{
  "n_layer": 9,
  "d_mlp": 512,
  "vocab_size": 512,
  "activation": "gelu",
  "norm": "rmsnorm",
  "norm_place": "pre",
  "norm_eps": 1e-05,
  "init_std_up": 0.0603,
  "lr": 0.00274,
  "beta1": 0.9,
  "weight_decay": 0.1,
  "lr_head": 0.00276,
  "decay_fraction": 0.551,
  "batch_tokens": [8192, 16384, 24576],
  "steps": 8221
}
Each number is 128 + 24 x the weight over the matrix's rms, rounded and kept within 0 to 255. Layers, rows and columns count from 0.

# layer 3 MLP up, 512x128, rms 0.179, rows 431-511, columns 96-127
[[117 151 125 127 159 118 132 122 137 121 114 129 116 108 158 171 139 142 151 154 119 162 144 127 141 160 127 145 113 118  84 128]
 [125 143  99 151 140 107 126  86 175 109 154 116 116 114 101 111 153 129 129  96 139 150 112 144 125 118 141  78  91 129  87 113]
 [ 89 147 128 114 197 108 156 100 140 124 154 105 140  92 150  78 125 107 113 122 152 155 131 141 128 126 143 144 133 100 177 148]
 [ 87 143 140 118 123 104 134  98 138 133 115 117 142 144 166 113 104 128 116 159  91 166  80 106 130 140 107 127 128 127 166 118]
 [104 132 127 139 164 140 159 114 142 148 121 116 115 147 139 128 133 120 127  76 115 122 125 149 156 147 116 174 102 114 107  91]
 [130 144 117  92 105  98 126 108 135 120 138 111 134 111 147 154 114 114 114 101 130 105 138 125 119 125  95 104 120 146 125 134]
 [128 147 128 103  67 146 147 120 165 154 109  94 125  89 125 137  92 137 119 128 120 144 109 136 118 132 153 116 139 129 139 139]
 [116 128 124 148 147 126 186 130 153 148  97 161 114 107 155 175 132 126 142  81 138 117 154 132 136 112 139  72 118 147  98 173]
 [116 139 109  82 154  93 154 144 115  97 153 151  96 153 149 129  89 143  64 121 122 168 141 164 147 119 161 119 118 122 120 132]
 [112 140 124 107 157 124 139 136 152 126 188 117  97 135 163 138 121 125 144 129 124 129 137 145 123 126 128 141 106 131 126 180]
 [ 94  98 124 101 144 152 126 102 135 119 176 101  96  83 163 151  68 136 159  76 136 145 113 131 161 132 134 153  95  96 116 154]
 [119 127 115 141 129 146  99 138 140 113 139 139 120  88 126 108 128 101 158 105 137 144  85 134 124 131 157 109 116 173 108 143]
 [127 116 139 122 170 147 152 116 177 123  98 131 138 131 146 118 107 133 109 111 123 107  85 168 132 155 108 141 124 138 122 170]
 [154 136 124 121  93 118 159 139 124 144 161  97 120 118 137 108  83 109 170 147 149 122  94 131 182 124 184  94  76 106  92 117]
 [105 142  93 173 172 148 143 117 140 104 122 139 143 102 174 104 124 100 121 132 153 144 149 149 144 118 154 109 130 120 121 125]
 [115 128 100 119 162 160 157 143  90 133  82 147  77 152 130  91 124 111  92 145 160 102 111 163 130 139 135 133 158 112 166 163]
 [102 116 143 112 135 147 151 116 154 133 147 104 134 127 142 140 131 112 157 120 144 138 152 139 144 126 122 117 100 160 146 131]
 [131 142 122 143 181 147 145  71  91 102 156 128 133 136 120 125 137 104 153 161 135 184 131 120 127 109 166  70 141 145 158 113]
 [ 87 124 115 102 159  98 115 103 121  86 143 133 106 133 119 123 103  98  85  99 152 172 128 143 134 119 112 120  66 106 154 131]
 [102 141  77 144  99 101  89 133 110 130  76 109  63 110 150 141 129 119 168  69 108 142  99 113 107 149 177 112 123 164  85 167]
 [148 100 121  81 121 120 181 137 144 151 117  90 127 119 177 123 126 138 165  95 159 147 111 162 146 162 166  78 122 185 143 139]
 [100 162 114 131 162 143 114 142 149 159 128 156 108  97 164 103 129 116 170  97 103 140 123 133 131 151 134 116  66 147  98 169]
 [117 143 145 114 112 135 109 132 151 154  98 110 114 133 134 149 175 134 168 106  84  83 126 146 117 180 142 138  99 124 132 109]
 [115 165 155 121 139 101 149 113 104 106 129 128 143  77 148  92 142 129 122 111 115 147  72 136 115 128 133 133 110 171 156 121]
 [118 152 103 130 115 138 136 136 135 124  96 137 123 107 162 166 131 148 153 114 124 112 118 140 115 182 136  91 109 127 157 138]
 [134 107  91  87 108 100 185 146 125 112 184 121  86 106 164 133 117  90 181  67 150  82 119 169 126 163 137  88 117 127 125 145]
 [115 135  99 133 120 105 133 107 103 105 145 132 129 105 138 119 162 121 104 124 103 108 127 118 120 117 156  99 107  89  67  95]
 [109 106 162 113 128  88 114 101 119 126 137  84 126 126 115 157 112 123 118  94  95 148 126 173 150 155 131 118 124 158 118 113]
 [104 135 146 153 139 125 113 118 134 137 109  82  78 152 113 139 113  91 100 137  95 110 152 142 159 117 145 133 123 119 159 115]
 [ 86 129 133 140 138  99  92 129  84 138 131 102  85 127 119 130 109 118 126 147 128 124 105 111 125 155 130 166  61 111 117 152]
 [113 143 118  91 113 126 133 133 144 165  95 110 108 118  97 178 118 147  95 139 126 194 124 135 143 138 135 130 118 156 157 139]
 [144 178 125 104 136  77 131 147 140 102 171 107 115 110 118 166 104 158 134 101 117 151 141 112 160 123 155 121 125 144 129 151]
 [ 88 103 151 129 136 131 133 146 137 164 131 106 117 119 146 116 114 152 155 115  86 122 158 128 121 132 125 108 124 149 156 148]
 [122 135 137 144 110 168 134  81 155 136 120 140 122 120 152 151 161 122 113 131 147 129 126 121 139 130 108 111 135 106  92 146]
 [101 139 124 139 126 141 144  95 110 148 159 140 124 104 129 127 156  99 126 138 134 177 125 136 146 139 126 100 129 156  82 122]
 [122 144 118 121  94 136 144 138 123 140 103 140 132 127 126  93 159 113 118 109 150 130 102 108 146 131 151 145 126 121 132 142]
 [114 148 116 126 167 119 114 141 114 122 155 140  92 105 130 171 125 131 113 120 128 108 102  98 167 129 114 139 144 130 114  99]
 [126 117 166 122 144 108 162 111  99 145  87 124 136  78 137 123 111 129 144 115 139 141  96 146 162 165 159 167 133 157 131 117]
 [116 124  48 103 112 123 136 114 170 144 149 125  89 132 116 127 123 145  97 137 117 116 141 129 162 136 152 117 133 134 102 137]
 [152 123 131 118 176  87 136  83 116 128 178  90 108 139 140 142 126 134 143 142  61 109  86 113 129 134 104 127 121 125 129 123]
 [100 112 121 142 139 123 120  98 111 122 139  85 124 105 177 136 142 108  76 104  99 140 144 136 161 141 132 129 124 155 137 131]
 [142 101 105 144 167 160 111 115 116 124 160 160 109 112 138 130  67 162 107 105 125 182  90 123 125 164 138 119 140 137 117 134]
 [135 169 150 158 140 126 129 120 101 150 136 112 141 129 135  93 123 114 161 120 124  96 107 114 157 159 109  87 133 113 141 131]
 [117 166 173 161 126  77 178 136 180 142 142 153  99 160 118 101 102 135 119 129 101 120 134 131 108 151 132 110  65 153 125 188]
 [172 144 136 126 141 173 148 125 133 135  98 146 120 131 159 110 125 114 151 131  95 183 122 144 126 131 142 146  82 126  81 100]
 [106 127 127 148 146 136 121 159 126  99 135 106 125 143 120 144 104 112 109 111 131 108 152 106 148 117 123 158 137  92 147 139]
 [128 122 106  84 160 115 134  86 102 116  88 112  97  91 169 123 118 105 129 125 140 112 125 196 164 143  94 106 123 136 113 121]
 [117 139 122 104 116 113 160 111 165 135 110 139 119 111 123 129 108 124 157 126 119 122 126 159 149 122 135  91 126 136 147 148]
 [131 134 110 126 178 133 121 102 147 106 167 105 118 136 165  96  91  96 114  91 106 150 119 139 143 133 121 131 136 131  97 134]
 [147 112  96 142 146 172 141  99 105 162  97 112 129 109 180 138 133 154 109 119  78 165 134 159 156 126 111  91 116 101  77 164]
 [117 103 141 124 101  97 115  65 146 102 136 164 100 127 141 117 151 147 148  96 140 142 167 163 191 125 115 115 105 157 148 103]
 [137 124 135 158 144  99 157  90 121 134 133  79 143 100 165 137 111 157 111  99 165 175 143 171 165 147 146 132 112 159 115 121]
 [ 97 164 143 131 124 126 130 130  80 112 136  98 117  95 100 121 108 107  89 119 118 143  95 122 203 132 153 150 125 114 131 148]
 [ 89 116  99 112 137 117 130 142 129 149 142 124 141  63 133 122 112 103 136 143 114 105 124 119 158 123 149 145 135 113 131 148]
 [ 76 128 140 102 132 121 131 133 131 145 140 152 123  95 127 143 146  74  65  94 133 149 115 127 159 112 123 137 110 134 120 113]
 [141 130 138 122 167  79 126  94 126 187 122 133 134 139 166 132  97 142 128 140 115 106 109 144 156 131 122 122 140 152 147 129]
 [127 132 143  75 152 109 121  98 133 150 140 157 143 105 136 155 130 158 147  72 125 158 111 110 147 153 116 102 154 116 132 146]
 [125 120  99 130 172 137 124 113 137 107 137  88 111  89 112 189  88 142 126 104 130 128 115 147 135 152 137  91 121 125 105 123]
 [131 148 124 120 108 109 146 133 104 142 157 114 106 147 138 137  91 121 113  90 127 121 131 173 107 152 138 128 113 137 140 120]
 [118 147  94  83 123 101 131 120 121 141 162 143 117 128 149 120 148  85  85 119 182 152 121 161 108 161 140 155 124 162 108 109]
 [135 126  93 158 103 143 145 138 125 177 113  95  91 148 113 138 115 104 169 157  77 141  89 155 136 133 131 122 130 143  94 112]
 [ 83  93 100 106 122 118 142 150 108 105 100  87  96 132 140 141 119 154 124 136 154 173 106 121 117 142 161 134 125 132 196 171]
 [140 130 109 134 124 100 158 130 162  91 114 136 125 138 119 140 157 121 110 121 110 144 138 112 127 125 156 108 148 128 142 108]
 [110 120 115 119 152 129 110 128  86 150 143 133  89 104 130 105  96  56  86 126 114 103 133 141 171 146 158 124  99  70 140 111]
 [106 168 134  90 144 110 155 141 111 147 129 133 106 115 141 177 102 116 188 100 110  69  91 144 137 142 129 112 121 194 146 131]
 [ 95 161 164 109 115 150 122 148 105 115 109 123 105  66 164 136 125 150 170  74  94 120 123 137 172 115 114 126  87 138 134 120]
 [ 90 180 105 132 167 115 131 131 151 156 110 128 130 101 153 128 134 166 141 107  84 130 138 151 118 121 155 154 157 136 144 145]
 [133 128 119 156 130  77 121 105 152 162 140  82 110 135 102 177 103 125 153 136 132 133 130 140 161 166 151 158  88 122 127 120]
 [ 86 146 110 133 113  69 136 135 135 127 123  93 132 101 132 136  99 130 134 126 111  65  99 158 158 154 166 130 146 120 105 158]
 [129 152 117 128 158 132 112 117 167 157 124 121 109 137 151 112  85 104 116  97 118 140 139 163 144 130 124 119  74 103  80  93]
 [128 115 118  89 133 108 139  81 111 140 135 111 105  83 151 144 149 105 146  79 139 139 155 146 134 143 132 163 119 113 149 101]
 [112 138 126 138 103 123 123 132 108 129 123 161 123 146 142 114 134 146 170 122 148 111  93 129 168 188 142 124  99 150  90 135]
 [139 161 115 153 121  99 138 100 166 176 176 136  98 109 185 129 133 129 116 107 118 154 125 135 108 192 143 132 136 137 139 142]
 [ 90  79 117 103 130 103 118  97 184 142 150 117 114 142 131 179 121 128 122  85 110 141 129 162 139 144 134 189 100 153 149 114]
 [119 126 129  98 165 129 141  96 124 100 150 140 107 123 118 119 109 109  96 127 127 112 112 148 140 113 139  84 103 141 102 149]
 [107 169  99  92 146  62 105 121 113 139 125 160 117 134 150 135 130 140 175 121 142 120  79  97 151 120 178 118 133 115 150 167]
 [102 149  92 149 134 125 165 107 123 129 133 101 133  64 159 123 101 147 109  97 138 135 127 142 127 143 113 101 141 132 185 160]
 [114 107 103 130 133 120 107 117 106 138 129 103  73 157 142 153  72 174 132 129 106 134 107 173 121 147 138 167  80 159 162 139]
 [131 143 106 130  89 112 147  78 143 138 159 115 129 137 147 132 101 152 149 166  82 126 124 163 151 164 131 136 139 151 145 175]
 [107 131 138 137 129 127 139 129 112 142 153 100 120 154 111 151  93 111 163 102 191 146  72 135 103 148 114 134 104  99 155 136]
 [113 112 157 109 128  95 155 115 135 125 166 107 143 118 142 110 115 146 102 126 115 162 116 114 148 155 117 154 141 150 141 109]]
# layer 3 MLP down (transposed), 512x128, rms 0.186, rows 431-511, columns 96-127
[[116 163 126 101 133 117 146 129 162  96 137 153 194 121 149 150 103 127 137 142 136 140 116 131 148  77 165 100  99 142 134 108]
 [136 161 140 117 139 107 153 139 137 144 111 145 179 162 165 134 154 104 115  87 151 160 109 116  85  98 125 146  79 112 122 115]
 [127  97  89 134 126 136 135  98 112 127 146 123 191 138 110 137  85  93 106 105 119 129 138 105 118 127 143 140 164 130 154 120]
 [169  82 149 128 120 162  80 140 173 122 108 117 126 103 112 110 126 147 152 131 152 127 148  92 151  93 127 148 101 145 119 118]
 [136 169 104 149  91 127 134 152 137  86 158 117 127 147 123 172 157 127 154 144 140 111 148 106 101 103 117  86 128 118 124 169]
 [125 114 113 132 138 133 159 109 145 116 123 141 137 116 104 111 130 122 145 132 147 110 145 129 128 129 127 105 125 129  99 141]
 [146 139 162 140 196 105 127 139 134  83 106 174 137 157 126 104 129 134 118 203 160 109 153 139 141 137 116 142 141 138  95 134]
 [162  99 152  91 118  97 136 146 112 124 111 133 176 132 141 104 117 136 140 135 147 104  66 116 141  90 167 149 156  96 148 140]
 [167 120 106 145 152 142 132 134 113 109 159 170 138 157 122  89  73 113 115 148 151  98 124 146 117 145 115  92 115 122  97 118]
 [143 169 149 166 118 105 117  85 116 159 101 126 176 101 136 136 155 170  90 107  97 123 136 132 159 166 175 139 147 127 132 146]
 [ 90 144 164  99  82 105 130 115 131  78 104 167 138 100 127 121  70 134 109 113 112  61  74 152 184 100 215 162  74  71 166 115]
 [129 136 152 111 145  77 169  94 131 122 133 165 147 120 142 160 159 148 121 154  97 130 134 134 137 126 129 139 136 108 135 115]
 [113 169 161 143  80 127 146 107 117 122 154 119 141 144 175 124 146 157 130 110 141 127 125  96 113 132 134  92 126 142 114  72]
 [116  91 158 109 145 130 105 121 165 134 111 148 151  84  92 120  94  72 120  98 115  89 154  95 108 114 165 121 129 133 115 119]
 [139 121 126 121  93 124 124 163 157 139 131 100 115 108 161 104 141 128 143 136  80 103 142 126 120 120 103 143 117 140 141 121]
 [136 101 120  93 154 101 111 123  94 111 117 189 119 132  92  85 123 136 102 110 129 105 170 161  91 123 116 145 159 136 105 141]
 [138 113 128 122 118 123 137 103 142 142 124 111 146 124 128 128 134 130 134 148  95  95 147 114 131 138 113  92 102  95 110 127]
 [147 150 164 154 136 101 145  98 112 139  96 151 138 107 113 138 145 143 105 146 121 135  98 170 126 172 123 161 183 137 113 110]
 [ 72 127 148 140  85 121 115 168 110 113 127 130 136  80 133  88 130 114 163 147 127 140 165 134 142 161 123 108 115 136 117 119]
 [ 85 172 102 199 135 134  78 139 101 122  72 113  93 119 154 160 139 115 120  58 123 142 141 109  94 156 141 138  83 138  63 148]
 [120 128 127 114 122 157 113 158 143 102 110 161 157 128 137 128 111 134 110 162 149 122 155 130 178 126 123 121  98 150 118 122]
 [152 136 121 134 114 136 172 145  97 136 136 102 141 124 102 111 149 142 118 101 130 115 173 128 132  94 148 109 138 152 135 151]
 [ 91 174 112 142 175 118 116 132 159 144 149 150 120 101 137 118 118 146 148 154 185 107 112  65 104 117 113 129 113 136 152 144]
 [136 105  77 135  89 139 107 117 148 133 155 121 117 175 135 122 130 161 143 149 130 106 137 134 130 112 133 156 100 120 161 132]
 [141 140 104  92 152 111 128 109 139 114 126 100 152 117 134 132  75 138 104 122 161 133 136 144 149  93 137 122 144 112 113 127]
 [138 105 123  70 137 185 135 109 157 139 167 158 141 131 148 130  70  41 166 109 136 121  96 195 163 129 100  89 105 105 106 125]
 [120 107 198  96 169  96  98 147 182 162 109 104 122 128 125 146 114 122 113 107 151 169 141 131 155 142 133 122 139 158 157 137]
 [175 106 131 171 102 143 103 154 115 141 106 110 147 120 134 123 128 120 116 143  74 172 157 124 133 146 131 179 146 117 153 119]
 [125 123 174 167 120 141 106 140 135 131 136 150  88 169 100 145 113 103 112 107 132 106 148 114 119 117 138 117 112 124 123 117]
 [ 81 101 142 108 156  81 123 118 149 112 105 141  96 128 160 149 120 104  74 151 155 168 143 159 120 132 116 134 126 120 175 199]
 [129 158 113 144 123 159 114  93 118 159  49 126 119 130 116 191  93 151 100 144 151 121 113  87 143 137  82 121 125 112 160 139]
 [152 108  96 152  81 100 125 113 134  95 144 113 125 132 105 182 140 119 120 111 108  91 139 115 118 140 126 130 138 138 134 167]
 [ 83 129 126 102 148 133 132 135 111 128 103 139 122 142 161 126 156 101 141 112 119 121 108 121 114 120 103 125 117 150 133 133]
 [133  98 116 128 115  95 146 123 119 129 131 127 115  94  95  98 146 160 130 136 127 105 131 122 137 144 179 163 131 162 144 102]
 [119 120  88 173 132 145 114  98 155  99 107 185 213 123 179 124 106 115 114 125 104 139 107 150 157 151 122 129  93 142 137 221]
 [150  78 112 131 162 122 103 102 125 107 143 140 138  90 151 163 108 146 171 121 130 150 139 130 126 129  99  93 149 149 132 128]
 [147 120 155  97 140 122 102 151 162  98 151 145  87 152 117 123 169 150 145 121 133 109 127 115 133 120 121 108 139 106 103 109]
 [181 125  95 118 145 149 115 127 183 124 174 148 144 142 120 142 113 103 121 140 148  97 163 130 140 115 144 126 118  89 109 144]
 [110 141 139  78 135 128 132 116 122 151 137 115 192 132 103 121 113 155 139  80 163 112 102 128 139 151 193 146 120 180 118 122]
 [177 126 152 122 145 119 112 117 129 160 127 117 118 141 137 118 162 131 151 142  86  92 107 123  57 104  85 141 122 148 140 107]
 [117 131 102 133 103 102 100 139  83 126 132 135 101 140 122 151 173 146 162 108 135 153 140 140  98 124 100 141  90 133 142 106]
 [125 141 155 135 122 116 132 114  69 153 110 166 148 146 105 133 195  96 141  80 125 117 139 154 146 103 103 132 134 136 142 136]
 [126 118 128 106 103 126 102 149 137 157 140 130 114 144 117 120 125 131  90  85 120 115 115 178 116 150 111 127 101 114 162 126]
 [120 110 164 139 121  73 186 114 142 120 147 161 159 128 126  99  92 100 131 169 129 154 172 126 161  96 133 134 145 134 113 112]
 [107  95 120 162 190 121 141 127 115 130  90 144 175  99 134  95 115 126 145 130 103 153  94 106 147 148 133 148 158 124 118 105]
 [151 107 118 131 106 161 128 135 117 142 148 104 131 112 133 108 141  97 111 124 109 140 101 159 102 155 108  93 131 151 141 144]
 [147 121 133 146 157 116 141 120 106  98 106 136 164  99 150 111 111 140 153 113 150 118  94 137 145 118  97 108 154 118 127 110]
 [156 159 142 127 115 138 138 122 153 129  97 153  96 132 133 144 128  70 135 101 119 138 112 162 150 130 107 140 118 125 107 171]
 [186 125 137 115 151 133 155 118 133 134 119 131 161 125 136 141 110 139 137 158  93 120 114  90 109 115 141 149 179 120 143 151]
 [124 130 156 138 117 135  89 131 137 111 105 105 120  92 125  83 118 136 171 118 104 154 169 129 103  95 110 126  65 138 116  96]
 [ 73 116 136 143  72  82 122 117 158 149 122 193 182  86  79 164 101 195 130  79  97 114 115 125 116 126 134 185 136 193 211  68]
 [111 129 121 118  88 182 106 166 169  93 144 168 134 140 104 124 137 126 138 166 113 115 132  97 101 111  97 122  90  76 145 133]
 [167 129 124 106 113 167 109 142  81 122 122 147 142 123 136 113 103 105 118 111 101 149 117 115 119 131 142 144 135 111 109 132]
 [128 153 105 125 118 135 136 132 112 150 112 127 116 108 112 115 139 121 150 102 136 167 136 131 113  99 159 107 127 125 106 143]
 [101 126 143  83 143 117  95 103 152 117 143 103 168  93 114 104 155 166 105 156 149 136 152  79 132 141 135 127 142 104  93 118]
 [159 134 110 128 120 136 140 122  90 141 122 189 118  97  90 141 151 105 111 115 137 124 169 112 145 157  86 140 133 137 120  87]
 [115 130 106 168 131 126 120  63 111 141 138 116 103 147 129 130 153 100 134 192 136 137 144 160 107 149 180 148 112 138  81 117]
 [144 129 138 102 116 124 144 176 120 127 109 140 152 154 132  79 136 153 139 155 154 121 105 180 148 126 139 125 158 161 130 135]
 [146 136 137 121 129 121 121 150 135 115 136 148 126 142 105 140 117 133 109 114 154 136 112  98  90  93 112 165 116 127 128 118]
 [ 93 106 163 117 160 154 100 119 140  88 113 109 127 125 125 127 106 110  99 121 135 146  97  73 111 121 127 100 176 133 163 154]
 [144 143  88 170  98 144 105 174 134 107  82 114 127 134 113 133 140 106 131 175 109 115  84 113  98 134 138 118 100 114 139 116]
 [ 91 143 139 170 127 152 106  78 135  91 111 145 135 143 136 116 124 119 104 145 165 126 145 132  97 139 126 134 141 107 146 108]
 [136 112 153  94 123 151 103 139 148 150 134 125 124 123 134 116 100 128 123 138 144 122 148 148 106 109 109 134 140 160 149 129]
 [117 137 101 130 162 143  68 130  75 111 111 101 132 100 115 104 136  86 128  90 121  91  61 113 144 156 128 110 153  65 157 131]
 [111 151 154  95 139 142  95 145 148 109  90 152 108 135  96 134 140 127 182 171  88 100  83 112 118 142 107 152 149 135 172 111]
 [158 105 130 132  93 147 132  90 143 106 129 154 158  98 149 113 140 135 121  97 169  69  90 124 116 112 127 165  86 111 178 111]
 [164 106  93 127 113 123  88 123 103 123 171 128  92 105 122 141  90 135 153 146 202 154  92  85 159 122 123 124  97 117 113 110]
 [138 116 119 155  94 102 130 155 151 175 148 140 141 106  83 126 121 100  79 128 155 103  93 145 120 130 142 107 133 152 104 115]
 [134 131 150 157 138 162 121 133 125 144 155 138 130 107 137 101 112  55 114 137 135 148 172 132 117 134 142 158 107 133 136 172]
 [126 129 151 102 177 123 132 114 142 122 102 115 142 129 145 101 103  87 141 104 165 130 139 164 134 163 139 123 116 115 123  93]
 [102 124 165 118 126 130 109 105  90 145 172 118 139 106 154 130  87 124 190 104 116 131 118  95 131 134 136 118 137 108 113 109]
 [112  99 121 129 130 144 120 152 128 125 103 132  96 162 119 117 136 125 158 139 134 168 156 151 118 146 149 158 151 118 134 146]
 [148 156 129 129 135 110 138  98  70 125 137 116 125 104  91 136 177 121 123 118  84 161  91  99 144 152 157 171 153 161 135 104]
 [124  97 136 148 124 111 174 161 128 102 125 176 123 146  84 103 143 161 121  99  68 120 121 130 113 101 120 130 116  58 165 122]
 [147 100  90 172  85 131 105  93 149 132 111 165  99 110 127 105 154 120 110  90 120 128 129  87  77 115  85 130 132 148 164 179]
 [160  78 168  91 130 127 105 132 117 113 134 119 141  97 138 124 101 101 137 111 144 125 121 130 114 108 127 136 159 120 114 109]
 [131  94 142 172 145 161 113 135 117 139 148 139 142 135 139 117 151  91  95 104 145 122 141 133 164 109 112 163  96 115  71 135]
 [120 111  83 189 155  97 162 163 156 192 130 119 132 130 117 112  84 179 157 147 147 130  98 161  80 111 154 174 147 113 142  96]
 [134 161 127 111 120 120 145 117 114 134 115 158 195 100 117 150 129 153 140 134  99 109 165 119  86 131 139 146 141 135 121 107]
 [123 108 119 187 102 148 179 124 102 132 108 160 105  76 132 106 113  76 127 115  92 148  96 151 126 147  94 134 106 137 119 170]
 [156 114 135 101  91 125 117 136 137 113 134 108 159 146 137 103  82 135 141 110 137 141 164 121 107 139 116 141 158 149 142 117]]